Weights of a small transformer language model: 10 heads of 32.
Each number is 50 + 12 x the weight over its row's rms, rounded and kept within 0 to 99. Layers, rows and columns count from 0. The size before them is the row's rms in percent of the matrix's.

# layer 9 attention value, 320x320, rms 0.0446, rows 44-95, columns 120-159
099:69 54 41 67 53 37 24 15 45 50 50 41 35 56 46 58 42 57 40 50 45 49 42 47 45 56 59 37 46 40 49 33 56 26 40 47 35 56 48 40
126:55 39 53 83 44 43 20 53 66 60 69 60 51 48 64 51 36 57 38 38 42 65 55 69 56 51 46 46 59 68 48 45 52 58 43 37 54 65 39 43
112:71 61 46 75 57 48 36 61 57 08 67 42 39 59 54 47 56 74 20 44 48 35 28 43 53 41 53 17 55 48 46 46 54 39 50 69 67 22 47 40
106:39 60 34 42 47 59 34 54 83 60 56 39 36 57 34 43 47 17 49 42 46 60 59 58 56 46 44 69 23 68 46 63 53 49 47 41 56 70 50 37
108:66 55 37 49 50 65 57 51 79 65 57 56 52 34 43 50 61 59 62 58 44 72 61 50 57 47 41 43 36 49 40 42 52 70 33 44 50 47 49 38
108:68 66 28 35 54 49 48 35 47 54 46 46 45 24 32 60 64 48 68 48 56 21 59 39 47 47 45 42 29 42 54 63 44 68 58 56 67 42 51 56
106:55 41 54 62 44 54 57 47 60 41 76 52 48 56 57 73 74 59 50 35 57 39 35 43 47 56 49 39 54 50 47 73 47 54 35 23 45 57 68 57
117:50 59 54 42 47 32 50 61 42 58 56 54 48 51 52 39 34 52 53 51 59 55 50 60 47 44 43 44 57 59 45 42 63 34 52 43 46 55 44 37
118:43 51 41 43 54 57 36 44 65 53 21 52 43 52 58 55 66 30 83 41 56 58 53 56 64 54 47 68 15 35 59 47 43 75 48 64 57 54 64 43
099:53 37 40 49 42 64 28 52 51 51 73 61 57 52 52 50 67 33 65 59 40 55 61 20 50 43 46 53 43 43 47 70 59 52 32 41 61 62 40 42
112:66 49 57 56 45 56 62 33 48 47 39 39 41 49 54 64 56 62 47 44 41 30 57 77 44 53 56 62 54 63 46 46 43 31 32 45 63 52 44 57
117:43 52 60 69 54 48 68 34 32 21 66 32 67 63 58 57 36 30 53 61 60 64 24 52 36 63 55 43 63 53 52 43 65 45 36 53 49 50 46 44
113:58 47 57 59 50 54 43 53 53 41 64 66 34 60 49 63 78 29 52 42 54 59 38 61 43 53 57 39 30 46 48 45 53 53 50 43 47 61 45 52
112:47 47 63 48 53 48 31 72 12 43 50 48 48 31 67 48 50 58 47 53 53 53 56 46 57 45 53 53 58 36 51 70 40 47 31 68 67 53 35 50
104:58 45 49 21 48 64 47 45 13 44 55 52 34 52 30 53 44 35 50 45 63 35 64 46 40 43 45 67 55 43 44 58 44 67 78 57 53 47 62 74
107:40 66 48 22 44 48 59 62 41 59 36 49 40 39 53 51 48 49 69 56 65 48 46 52 47 45 53 46 49 58 58 50 58 43 31 62 44 31 59 62
107:46 56 31 29 54 38 52 38 42 39 58 40 32 43 39 62 42 51 47 42 39 55 54 94 49 71 46 47 38 58 58 42 49 57 34 49 63 41 50 46
108:69 62 34 55 44 73 45 68 31 39 48 47 23 41 44 58 45 67 54 44 46 26 47 45 56 47 56 48 47 60 51 55 41 55 49 56 85 37 62 48
106:55 57 39 35 56 26 57 53 33 46 38 34 42 51 54 47 61 60 35 32 61 33 50 56 39 44 56 45 46 50 61 47 43 46 47 82 52 38 46 42
118:45 53 63 52 43 51 67 40 64 63 59 49 48 47 56 66 62 55 55 56 51 36 53 52 37 42 44 47 62 63 47 59 66 21 34 16 44 45 49 37
107:49 48 53 32 61 43 52 70 84 64 55 51 43 67 52 43 61 39 52 41 50 62 48 53 50 54 50 49 18 63 52 39 59 57 30 43 42 60 51 39
102:53 52 64 47 53 57 55 44 43 38 52 58 67 45 55 57 56 58 49 44 42 43 60 64 55 61 36 72 48 28 51 63 53 56 69 43 41 67 50 50
108:55 47 55 53 33 34 42 39 42 62 61 44 40 50 62 72 43 57 70 56 51 62 44 61 36 53 55 33 68 74 45 59 67 26 33 26 59 39 38 56
103:61 58 44 47 53 71 45 38 38 37 30 39 34 38 66 53 51 60 60 64 49 34 56 32 44 46 52 37 38 34 53 48 46 44 72 59 64 46 48 42
109:72 53 58 65 49 25 56 58 70 35 53 69 45 51 39 41 52 46 36 36 45 48 52 23 49 46 41 37 79 58 56 71 55 64 52 49 43 38 42 50
113:53 44 59 48 39 35 31 46 67 47 42 65 78 54 47 34 51 73 32 65 45 54 61 28 24 30 46 31 53 39 45 41 54 42 60 44 44 48 45 55
097:71 49 56 50 44 53 67 67 47 62 46 52 50 56 46 58 50 33 46 65 51 44 44 66 42 32 56 57 66 67 43 59 58 50 72 51 29 59 34 69
103:61 54 64 44 47 50 47 55 56 18 44 42 43 37 37 58 55 45 50 45 52 34 65 37 53 63 58 53 89 54 53 65 63 31 49 47 79 39 43 50
116:15 40 60 41 40 44 58 45 49 33 54 41 31 46 60 52 41 47 62 70 50 50 35 63 55 61 50 82 60 56 38 64 41 73 15 46 45 46 33 41
109:33 64 56 55 52 24 50 30 63 51 56 51 46 46 28 54 43 50 49 45 47 51 45 60 39 65 46 64 78 41 49 34 47 65 35 59 32 50 47 57
105:38 47 37 70 51 76 44 42 45 45 38 50 71 59 54 48 57 32 43 54 50 61 38 45 57 53 54 48 46 63 53 41 67 80 53 64 43 53 51 49
105:49 53 57 30 48 42 50 43 53 55 36 57 57 51 52 42 55 79 61 53 50 64 43 41 52 53 50 60 71 48 57 35 63 26 41 55 49 40 46 50
102:43 46 54 28 43 44 46 70 25 42 25 66 93 38 61 57 42 71 47 64 51 42 66 47 55 65 51 52 55 36 55 48 52 59 36 44 49 53 44 47
110:15 58 66 41 52 27 41 42 61 68 54 67 64 51 40 47 49 46 28 47 54 57 52 28 63 36 42 56 65 67 56 58 59 19 61 27 47 47 58 51
102:36 51 51 60 45 60 34 43 56 40 54 54 48 36 54 57 36 59 44 47 59 37 67 47 51 62 41 64 57 27 51 40 41 61 36 49 44 57 48 52
118:38 47 45 44 55 53 55 75 69 48 41 58 32 38 51 55 39 79 58 59 44 49 54 39 70 57 46 52 42 46 43 51 38 63 43 10 55 71 65 60
093:41 41 51 54 56 63 46 65 43 62 52 52 32 44 54 51 40 64 36 27 41 63 38 57 35 52 53 28 65 29 48 54 39 52 39 38 72 46 40 49
104:52 32 47 38 40 43 65 54 42 50 68 60 74 61 38 53 47 15 71 75 45 50 67 55 57 45 48 67 38 50 45 45 48 42 84 42 41 66 48 42
102:38 46 52 31 46 61 46 51 71 48 38 57 29 62 53 40 53 81 44 43 45 60 29 39 47 54 57 58 72 52 49 55 45 55 25 37 58 41 51 39
097:72 42 52 63 48 56 47 68 45 49 64 71 55 40 57 51 50 53 36 46 46 57 63 39 53 45 50 68 55 51 38 35 57 53 72 35 44 60 60 56
100:57 41 54 64 54 32 50 47 38 62 65 44 42 58 59 66 38 43 38 39 56 49 41 72 49 69 50 38 66 55 51 40 65 40 41 41 34 47 49 56
105:57 54 40 61 53 33 34 68 52 44 30 43 55 39 58 60 45 45 27 36 42 42 38 51 37 62 49 31 37 43 48 39 67 36 41 63 55 49 45 57
095:57 57 60 63 44 51 64 43 57 59 47 34 58 54 50 38 46 44 76 52 45 58 36 57 36 52 57 71 32 32 48 43 73 44 63 43 48 58 50 45
099:78 48 36 33 48 50 37 44 42 29 49 36 76 54 49 41 66 42 63 48 53 50 43 30 28 68 56 44 48 44 51 63 67 37 64 63 53 49 46 65
098:67 43 66 48 45 77 29 30 81 71 24 70 52 23 40 56 47 81 49 56 47 34 43 46 45 60 45 46 59 40 44 37 47 44 45 51 54 65 47 54
097:22 45 49 53 34 63 45 33 53 69 63 45 59 54 60 41 46 62 47 60 57 50 71 54 52 47 54 50 59 71 60 63 46 46 64 58 50 30 44 57
105:48 54 37 65 64 49 22 56 57 31 52 54 50 63 31 47 63 58 26 32 46 40 64 42 46 37 49 42 33 31 54 43 46 70 44 40 54 55 60 47
113:26 44 35 66 42 63 59 42 48 45 72 60 54 61 47 46 33 56 74 33 47 43 70 64 41 38 44 64 47 73 48 64 52 50 35 46 43 57 53 56
110:23 56 50 50 47 60 29 51 48 44 49 49 62 41 50 59 57 64 60 66 55 42 51 31 39 36 53 27 31 25 49 65 34 40 58 58 48 41 60 46
107:54 37 59 57 51 49 68 46 54 52 43 66 52 55 45 53 47 55 39 38 43 38 53 53 49 56 44 50 73 57 52 41 44 60 41 35 41 52 61 54
109:49 54 35 51 52 68 43 55 37 47 41 53 39 48 44 38 54 45 48 74 48 55 47 42 53 42 44 43 32 30 56 40 59 48 67 56 51 45 48 56
113:49 45 57 67 40 68 53 21 57 54 48 41 24 49 51 47 42 46 83 37 48 49 54 62 35 48 56 63 38 61 40 59 64 44 34 42 62 53 38 47
# layer 9 attention output (transposed), 320x320, rms 0.0446, rows 44-95, columns 120-159
102:52 48 73 15 49 58 53 52 63 45 74 35 44 45 55 52 34 51 36 37 48 44 66 53 72 51 48 44 53 34 17 40 31 28 62 71 84 51 52 44
132:77 49 48 82 37 60 58 63 66 50 45 41 39 59 37 56 52 23 80 48 42 66 43 64 45 60 53 66 51 64 45 59 46 54 37 49 61 38 57 64
123:43 44 66 65 58 51 64 49 43 38 39 25 41 53 44 62 39 54 37 45 42 66 41 38 85 49 44 53 55 35 34 51 48 54 50 58 23 63 53 48
117:18 51 51 37 53 47 57 48 60 48 57 63 50 45 46 67 56 66 51 45 41 35 50 49 57 61 79 48 32 20 45 49 50 51 51 53 63 58 53 67
114:33 55 51 76 52 50 52 38 58 43 27 56 36 46 70 52 33 41 47 53 45 51 42 49 73 32 81 50 40 46 40 49 59 61 49 35 41 88 42 70
112:59 50 48 51 41 52 49 14 33 40 27 52 50 75 76 51 51 51 44 45 23 30 65 33 72 33 77 38 50 61 51 51 63 38 53 44 39 63 46 41
105:56 49 50 49 47 58 47 51 57 46 52 48 48 58 53 47 45 62 59 46 25 56 68 47 44 45 97 47 53 37 53 41 61 51 60 48 48 41 38 40
122:64 45 48 51 49 29 53 81 39 77 70 47 57 34 52 35 44 39 48 49 38 49 42 55 44 54 73 39 50 55 46 55 45 58 45 48 54 52 44 30
118:44 31 29 63 60 65 50 33 60 45 43 78 49 54 64 65 64 52 76 71 37 55 64 44 57 46 86 72 62 30 40 62 63 51 53 31 52 73 53 68
106:35 42 49 76 52 37 29 57 46 55 57 60 54 31 48 58 41 24 51 47 47 64 37 49 49 43 62 44 61 39 58 44 42 54 26 42 65 62 51 58
118:59 61 59 20 37 70 59 44 51 28 70 35 55 53 71 43 43 36 25 48 49 62 52 47 47 43 28 28 46 66 47 29 62 55 45 40 52 39 33 51
118:59 29 38 84 56 55 56 60 50 62 45 53 54 33 45 47 39 56 43 38 77 61 41 44 51 48 29 58 65 60 62 60 15 57 51 52 31 13 56 36
122:43 40 27 66 57 52 49 64 66 43 66 49 50 48 49 31 35 59 50 44 42 39 56 47 31 48 52 56 60 36 58 40 38 51 56 54 42 58 49 55
117:45 50 60 64 47 41 57 60 31 61 23 47 41 63 51 43 50 61 56 74 63 46 44 49 57 52 41 50 57 53 58 34 54 44 28 43 55 52 49 63
109:28 43 45 53 49 31 44 30 34 40 33 35 62 50 49 55 58 63 49 51 24 46 46 42 54 59 96 32 46 48 66 54 68 29 52 51 52 38 39 32
113:49 41 34 58 65 56 68 45 45 49 46 41 55 62 42 43 35 51 46 73 69 45 59 35 60 43 38 56 57 51 66 45 68 51 67 29 34 50 42 36
114:36 53 49 37 48 62 51 42 69 44 59 40 45 62 51 58 51 57 41 48 64 44 70 41 64 53 40 56 54 53 37 51 53 38 61 67 45 52 45 53
097:52 45 61 74 62 41 48 47 42 41 47 43 58 58 65 51 42 47 50 40 88 35 47 49 73 53 00 45 44 64 61 48 53 47 64 38 39 55 61 53
112:48 34 48 51 52 47 48 47 47 47 40 54 55 51 52 42 56 25 24 51 53 23 58 50 57 50 56 63 73 26 50 59 46 47 53 41 52 73 36 33
123:60 56 48 30 35 66 56 53 38 45 54 53 45 64 51 64 26 49 49 48 45 42 67 35 51 38 60 33 31 43 64 26 53 51 67 49 62 44 38 63
108:59 64 45 60 58 53 72 53 41 52 56 82 43 35 54 59 48 46 48 54 37 69 41 65 77 43 61 68 54 51 27 54 43 59 53 29 59 48 44 45
102:49 55 43 30 42 47 55 43 53 54 43 33 52 48 34 58 64 75 56 29 17 54 54 67 51 55 65 37 41 62 67 74 58 54 46 59 36 42 59 55
110:54 52 53 48 31 59 66 62 62 35 41 42 53 43 54 50 35 48 46 54 59 52 54 47 57 52 04 32 59 66 27 15 39 46 60 58 56 35 56 43
102:47 41 44 51 64 63 56 42 42 41 55 60 57 73 59 50 43 41 54 58 73 34 26 40 57 55 57 20 44 51 66 59 64 48 34 36 54 48 62 64
108:47 59 45 39 31 19 38 66 52 61 64 48 61 43 60 24 31 36 28 48 38 42 61 43 46 48 72 31 55 42 62 46 45 59 30 60 45 61 63 76
102:61 49 60 41 47 44 55 57 38 51 48 47 69 42 42 41 40 45 36 42 60 57 62 62 40 52 09 57 63 55 62 49 42 58 53 60 45 55 57 37
094:63 56 43 59 28 46 41 63 61 53 53 27 49 63 42 43 78 67 49 30 64 52 74 52 45 69 21 54 62 58 43 58 60 56 49 72 43 56 63 39
104:44 46 46 40 59 60 33 60 51 53 57 37 52 53 58 49 50 46 57 51 69 39 75 23 57 42 40 34 19 44 39 36 48 64 31 50 44 29 32 40
100:47 61 51 55 53 60 41 49 53 50 47 43 34 61 31 65 56 47 64 52 93 26 42 62 46 57 00 52 63 49 62 44 52 65 45 58 47 46 35 33
110:67 52 49 30 42 54 41 38 40 50 59 41 41 29 65 70 37 36 54 37 44 47 75 69 55 44 30 47 49 52 65 51 54 63 58 62 59 48 66 27
107:58 55 49 35 18 50 73 58 48 40 60 52 65 48 30 59 62 54 43 50 60 81 82 41 63 45 56 54 56 55 79 62 64 33 67 45 54 46 72 59
109:61 55 72 44 57 54 53 38 35 48 47 75 44 42 50 47 33 31 50 50 58 53 47 59 46 34 42 43 42 42 48 29 37 45 47 47 69 52 59 54
101:55 46 54 48 71 27 59 67 33 43 25 39 44 60 48 44 67 35 37 68 56 52 44 47 43 27 06 57 51 63 51 61 58 44 55 46 45 31 57 37
099:65 42 53 38 27 44 40 39 58 36 40 63 40 73 45 32 33 57 62 58 24 43 51 65 48 49 89 40 42 38 61 46 75 59 63 48 57 54 40 64
094:65 46 34 55 28 42 64 58 46 53 43 54 43 67 33 36 54 40 64 43 11 31 49 64 43 50 82 42 33 64 58 78 69 59 45 46 42 41 33 44
114:45 52 53 74 70 49 32 53 63 40 28 36 34 61 47 50 53 61 59 56 44 66 47 42 39 56 14 64 48 52 56 44 61 69 44 29 55 59 46 46
094:42 46 73 39 50 36 72 44 60 47 48 42 45 41 54 42 51 46 30 62 41 42 48 57 47 58 72 55 51 59 82 39 43 47 43 65 61 43 78 60
102:69 60 51 47 36 48 41 51 39 51 64 59 67 59 23 58 80 60 40 46 71 73 34 60 45 53 12 42 59 45 25 60 50 54 61 45 48 44 52 53
098:44 42 48 62 58 60 49 58 60 40 74 39 45 39 53 44 21 34 43 60 95 32 54 41 39 43 22 56 47 33 62 42 46 59 45 36 56 53 45 38
098:61 60 41 48 30 42 44 62 46 60 53 43 66 60 41 33 49 73 51 40 24 82 44 56 44 51 50 75 54 66 52 70 45 49 62 42 44 34 48 54
097:56 40 41 53 37 66 58 61 50 50 50 46 44 41 47 47 54 67 61 36 12 58 71 32 52 54 77 69 51 50 33 66 42 43 67 47 47 34 40 30
110:59 54 53 48 76 36 69 64 33 47 31 45 51 63 59 46 69 53 46 62 29 53 59 42 74 50 67 69 57 49 43 62 33 47 51 40 46 44 50 29
093:46 58 60 44 53 62 50 39 39 56 55 58 50 41 56 67 51 47 49 47 69 49 52 65 55 52 41 40 66 55 90 36 61 43 54 54 62 54 77 62
100:55 61 68 31 49 47 62 67 39 58 65 33 62 51 42 60 37 67 33 54 81 52 75 51 70 59 24 45 64 47 36 51 31 51 35 43 64 34 50 21
101:50 59 59 51 44 37 42 39 35 43 67 40 49 49 67 48 42 58 51 52 16 68 43 62 44 39 53 55 18 34 51 36 72 47 34 55 46 51 49 59
095:41 41 44 61 27 55 57 47 61 48 43 71 52 25 51 40 49 45 62 45 51 66 55 34 40 33 60 34 38 46 28 46 66 62 45 53 47 45 40 50
105:64 65 37 32 70 44 63 55 48 52 70 53 53 64 63 64 38 64 40 36 20 57 57 49 50 51 68 68 50 44 72 75 49 57 35 34 48 56 40 38
113:45 52 54 54 32 26 42 49 71 48 36 48 57 31 43 57 53 50 53 37 27 56 50 66 36 53 74 37 57 45 40 41 49 54 42 64 51 77 40 74
115:30 34 48 52 71 46 70 34 50 47 39 35 59 66 46 37 43 50 46 59 52 59 35 46 51 37 66 28 69 53 57 62 49 48 52 44 34 49 49 42
107:58 69 43 40 45 24 54 65 49 66 51 41 57 39 42 40 57 54 29 53 30 64 83 34 51 64 37 60 35 46 45 58 61 66 34 59 48 47 46 53
118:26 40 46 65 62 37 37 33 50 52 68 51 51 49 72 64 39 28 57 56 83 34 29 54 47 41 39 43 64 61 53 52 47 49 53 59 42 31 54 53
115:44 59 47 54 30 60 65 49 65 41 53 48 53 50 53 54 34 43 86 36 63 47 56 57 51 51 29 20 66 47 50 24 55 51 46 62 77 68 52 62
# layer 9 attention query, 320x320, rms 0.059, rows 64-98, columns 120-159
126:72 41 54 54 56 34 74 73 55 49 65 63 75 65 30 54 42 56 32 54 53 78 55 41 59 64 56 60 40 32 43 41 42 46 52 40 44 50 54 48
116:48 50 42 50 52 34 53 79 58 69 70 48 51 38 36 60 60 53 67 47 39 72 61 51 45 48 49 36 55 56 59 57 57 39 65 34 41 58 53 56
110:42 34 45 39 48 39 25 39 45 38 60 62 47 45 74 47 38 51 49 72 49 46 50 39 48 51 55 38 58 55 43 59 61 51 40 66 45 40 60 54
108:27 53 35 55 45 56 38 45 55 58 48 57 54 35 58 57 87 57 55 39 42 36 49 73 59 41 39 51 54 61 61 59 28 66 60 55 44 72 39 60
113:32 38 47 39 59 53 73 51 70 48 60 52 43 59 52 63 60 64 70 43 41 54 56 31 49 63 46 53 50 53 42 56 57 45 68 60 30 64 49 74
120:55 68 66 36 41 58 65 76 44 50 41 41 55 69 28 50 63 38 57 44 45 42 38 48 62 36 51 63 38 60 61 63 66 65 64 51 71 54 39 30
103:58 63 50 62 47 72 41 60 42 57 46 67 64 68 44 43 50 61 51 36 54 45 67 51 26 46 51 43 32 38 56 47 69 37 38 16 42 53 40 45
107:62 67 55 46 35 83 39 31 53 45 55 72 59 50 42 46 53 74 36 62 39 55 27 63 63 49 64 49 62 52 43 32 46 67 50 50 49 63 45 51
113:61 30 41 46 25 37 39 66 48 59 54 49 70 77 61 75 38 62 34 48 39 46 43 36 42 40 57 65 62 66 51 70 60 45 16 53 74 43 42 63
119:49 44 48 45 54 37 41 59 54 68 37 53 47 60 40 48 57 46 40 43 53 51 47 61 31 42 48 37 66 28 53 62 65 38 47 46 42 55 45 79
110:56 59 37 62 57 62 39 36 39 26 52 68 46 37 62 44 48 54 44 24 54 38 64 50 53 53 50 37 31 58 51 43 42 50 27 48 45 43 53 40
119:67 28 59 57 68 36 57 54 56 35 67 54 55 44 50 62 64 43 54 45 62 45 65 57 78 44 37 67 46 66 46 56 58 65 58 68 41 38 61 16
119:49 70 70 58 54 63 46 54 49 55 39 49 48 66 23 39 41 36 58 50 55 58 27 77 78 41 41 72 82 46 54 56 46 40 42 63 73 54 38 49
106:52 49 42 30 62 44 60 51 52 54 49 65 55 74 45 20 56 66 64 42 51 69 40 35 54 41 47 50 57 53 62 66 64 30 57 49 31 37 51 62
121:57 45 55 47 51 60 52 20 60 57 45 75 34 48 50 58 36 46 62 46 47 46 49 69 46 38 43 42 75 52 48 54 40 57 67 50 40 50 40 54
106:55 54 64 49 40 26 29 46 44 49 68 32 60 77 54 55 58 33 21 53 49 46 43 33 49 48 68 57 41 46 54 54 57 77 57 49 48 51 55 32
115:58 45 53 32 51 34 55 62 61 38 40 42 58 12 52 49 44 54 61 60 45 49 54 59 69 31 50 63 58 41 49 70 44 61 44 24 60 64 50 58
111:63 52 47 54 54 50 41 73 42 39 52 48 47 59 60 34 49 60 37 56 58 46 23 43 42 42 48 56 38 72 57 48 46 50 47 61 53 40 52 32
118:49 68 65 46 30 45 37 49 27 49 68 58 64 67 68 57 51 75 51 80 42 74 28 44 15 56 68 48 42 37 41 59 67 42 34 71 53 55 57 60
104:31 57 49 61 76 58 39 50 36 43 50 52 39 51 54 49 52 51 62 41 55 37 44 47 47 51 36 63 57 55 57 72 62 40 33 41 15 44 41 35
103:51 42 48 28 49 50 59 67 42 50 55 49 53 40 22 39 37 61 58 55 46 51 81 44 75 65 53 61 42 53 57 31 51 47 54 24 54 56 45 75
099:28 67 58 57 49 61 46 40 61 30 45 36 42 48 46 59 54 50 46 50 55 48 53 66 45 43 58 47 56 37 40 31 48 49 67 56 65 41 53 51
117:37 39 33 54 62 42 46 63 57 57 53 42 47 57 35 12 47 67 53 40 58 63 54 49 48 39 51 47 36 37 45 43 80 56 69 45 65 52 58 54
114:42 49 37 39 36 49 51 53 78 33 48 46 37 51 52 40 45 45 55 67 48 48 49 49 37 27 54 48 56 57 57 36 56 33 60 48 59 61 66 60
106:56 35 51 45 54 63 43 34 51 33 32 70 51 59 65 35 14 33 43 62 43 34 46 35 56 55 47 56 30 31 43 30 61 48 71 26 40 61 48 65
113:37 59 64 39 66 55 67 68 52 64 46 50 50 61 61 22 66 56 39 47 45 55 47 19 41 45 52 48 31 59 49 39 81 47 68 38 55 60 42 46
113:46 49 55 66 48 59 27 44 53 78 49 50 52 57 56 54 51 50 48 60 42 32 45 45 47 59 49 58 40 60 52 55 56 40 43 50 43 56 49 52
105:45 61 67 46 38 70 46 47 39 61 58 65 68 50 42 51 49 52 49 62 25 53 59 45 26 29 65 54 50 63 60 46 61 58 51 55 31 66 39 50
120:32 77 64 51 53 60 44 36 46 32 36 45 45 50 47 42 65 51 45 64 41 46 43 31 44 64 69 29 35 52 51 36 50 32 44 36 45 50 51 40
100:58 41 43 38 60 36 49 50 50 59 50 53 59 60 44 45 40 63 52 31 61 60 57 32 69 48 34 43 46 52 42 48 69 62 46 58 60 47 46 46
110:56 29 31 43 54 37 34 74 59 40 42 47 61 55 52 50 50 65 39 53 47 72 57 45 38 47 56 58 21 39 48 62 56 61 65 51 51 53 45 57
110:15 70 47 47 54 75 47 57 77 54 30 33 17 76 44 53 51 45 66 56 38 23 42 61 68 59 52 41 44 51 58 46 54 36 56 61 64 59 57 58
109:21 53 26 57 24 56 47 43 72 82 57 36 55 56 53 60 66 34 56 55 55 33 37 67 26 34 52 44 69 62 53 45 19 47 72 48 74 62 48 62
081:66 44 37 62 55 43 53 78 40 47 41 46 61 66 55 40 59 66 51 37 64 46 29 59 64 44 38 54 41 48 38 68 52 50 37 51 60 51 55 34
102:72 61 59 15 56 41 42 75 18 45 64 63 62 41 44 51 70 45 54 54 47 40 61 31 53 49 53 73 42 60 58 70 60 53 58 52 60 39 56 47
# layer 9 attention key, 320x320, rms 0.054, rows 64-97, columns 120-159
114:61 56 60 48 65 24 75 65 41 50 48 56 74 48 45 51 25 37 58 62 41 62 61 37 64 60 62 53 43 52 28 55 24 48 44 48 44 23 56 43
113:49 55 42 51 45 46 67 54 51 72 35 53 47 31 40 60 67 57 62 52 53 52 37 55 54 49 61 48 50 71 36 46 29 29 66 49 40 32 55 45
111:54 36 55 64 53 37 41 28 38 39 48 55 41 54 86 53 41 50 44 57 53 51 43 48 49 50 52 35 43 61 44 53 61 70 50 53 42 40 65 50
106:34 47 27 59 41 57 43 46 49 62 26 52 46 54 42 63 75 57 51 49 43 40 48 77 35 57 31 61 61 79 50 58 51 60 52 51 40 58 54 77
114:33 46 43 43 59 28 67 42 58 57 37 50 40 73 51 66 61 64 55 33 50 48 38 52 53 61 62 41 51 63 31 43 41 48 65 65 51 50 61 59
116:52 71 51 42 57 52 59 64 55 60 36 38 49 70 23 43 59 44 61 36 29 38 35 52 68 51 54 60 45 65 50 62 45 59 47 56 65 42 36 32
109:62 53 40 52 61 70 37 47 58 68 43 73 51 48 60 44 42 64 57 46 62 42 58 59 20 54 63 61 48 42 47 42 49 35 41 24 37 67 42 51
114:49 60 18 67 41 65 54 45 49 53 31 71 51 77 46 45 67 54 44 21 48 52 35 57 53 42 25 46 58 34 66 40 46 68 55 46 49 49 44 45
105:61 34 30 55 41 43 33 63 59 55 61 47 64 70 51 59 36 45 56 61 49 16 34 36 42 44 34 57 36 57 52 81 34 43 33 68 66 48 57 47
118:50 52 29 42 50 53 49 56 45 55 48 45 54 51 29 46 53 54 56 49 47 42 25 52 18 57 27 42 43 34 46 45 45 32 44 62 37 52 33 67
113:56 48 45 59 56 63 61 37 47 22 45 81 47 27 51 45 43 45 53 44 57 58 77 58 44 44 39 51 52 58 54 55 70 49 53 28 30 59 57 37
106:44 31 53 39 46 53 62 47 45 37 64 59 49 42 50 64 41 52 42 49 48 59 68 56 70 36 26 57 54 66 29 50 64 80 61 46 45 32 38 47
117:37 76 47 53 34 72 47 59 46 61 31 39 54 65 13 51 54 57 66 43 56 50 27 66 69 45 31 62 66 50 66 58 46 49 46 48 76 47 35 37
106:48 74 44 69 51 62 62 60 50 67 49 77 59 64 18 43 50 52 51 41 56 64 38 59 52 56 50 57 53 54 48 46 57 43 54 37 49 71 16 63
121:46 54 46 61 63 66 61 40 63 44 50 60 57 41 46 56 52 42 60 33 49 46 39 60 47 53 40 36 60 46 66 65 46 39 51 43 34 57 41 40
101:60 55 46 56 53 31 50 59 54 71 58 39 57 51 69 48 59 35 36 38 43 35 44 46 43 61 84 41 49 44 53 56 40 77 53 61 57 40 66 23
109:52 40 51 26 47 21 58 65 61 36 54 47 72 26 37 47 46 50 60 61 48 57 56 66 42 48 45 68 58 66 77 72 54 56 25 37 50 52 67 46
110:43 39 38 45 55 45 19 75 43 28 44 63 66 57 85 36 42 53 53 76 28 57 44 43 35 50 61 65 55 39 37 70 48 31 44 28 59 46 41 62
110:59 68 40 56 50 31 48 53 43 50 52 59 46 65 68 44 53 64 47 49 64 41 23 46 29 51 65 25 57 38 56 77 54 54 30 53 54 43 60 28
098:48 50 71 62 59 61 40 42 34 37 46 48 57 50 50 55 48 49 60 63 50 47 40 49 40 53 32 47 48 44 33 61 73 45 47 45 36 27 18 37
097:51 35 46 37 44 43 79 68 38 55 60 54 70 56 27 54 25 36 58 57 51 48 63 39 59 49 47 64 52 52 71 43 27 58 59 54 59 35 62 47
103:54 66 69 57 43 64 59 66 52 34 46 40 49 60 53 50 56 40 39 39 63 20 29 66 43 50 46 43 48 28 38 42 39 49 67 58 52 56 50 25
111:43 37 54 44 43 53 48 43 50 51 42 34 38 49 44 37 38 50 42 39 55 63 62 43 50 39 49 61 50 32 24 42 58 61 66 56 67 55 42 87
113:54 50 48 51 37 43 50 49 59 50 36 43 44 49 72 63 59 61 48 53 52 41 40 49 39 42 68 33 49 50 53 30 38 35 56 76 54 65 77 75
105:42 30 46 54 66 55 42 43 54 44 34 67 45 65 77 42 34 48 54 40 59 49 43 46 31 54 40 53 53 41 54 24 58 48 38 34 41 48 64 67
116:55 50 48 47 64 63 49 46 56 70 31 59 39 57 52 51 61 59 44 45 44 66 52 42 46 55 62 30 39 43 24 40 55 57 71 36 66 62 18 52
108:64 40 64 54 42 57 31 50 55 64 54 35 39 54 54 69 71 52 44 44 59 47 48 41 53 45 43 43 45 43 66 50 48 42 41 51 36 55 46 67
095:62 47 47 56 47 33 48 69 54 65 48 54 68 55 42 53 60 41 55 49 45 20 49 45 39 46 66 52 57 56 74 67 39 43 52 44 39 45 67 45
109:50 55 46 40 63 37 48 37 38 35 44 42 30 51 69 44 66 41 57 51 50 34 56 25 51 48 67 31 54 39 66 53 45 44 50 44 49 59 61 24
092:39 36 54 57 41 57 45 43 43 56 61 55 40 73 33 58 50 65 29 64 42 69 58 58 60 45 37 55 43 36 19 49 67 76 53 45 61 52 44 48
106:57 38 57 33 48 38 27 75 40 28 44 62 46 33 81 44 35 55 53 45 54 44 43 57 43 56 71 61 37 65 45 50 57 62 47 46 54 54 58 53
104:52 64 51 42 50 66 47 66 37 52 23 40 49 61 43 56 56 44 67 47 55 26 26 63 64 52 70 47 49 66 67 45 31 28 67 63 49 60 74 50
110:52 76 50 59 48 52 39 28 48 45 51 40 35 37 49 42 39 68 55 48 38 40 50 70 58 41 24 35 76 52 50 42 56 36 43 37 42 48 51 60
082:51 45 38 58 36 60 55 50 56 66 50 56 49 47 31 51 22 37 49 42 37 60 65 40 65 44 23 41 71 51 16 68 53 54 53 57 52 63 17 51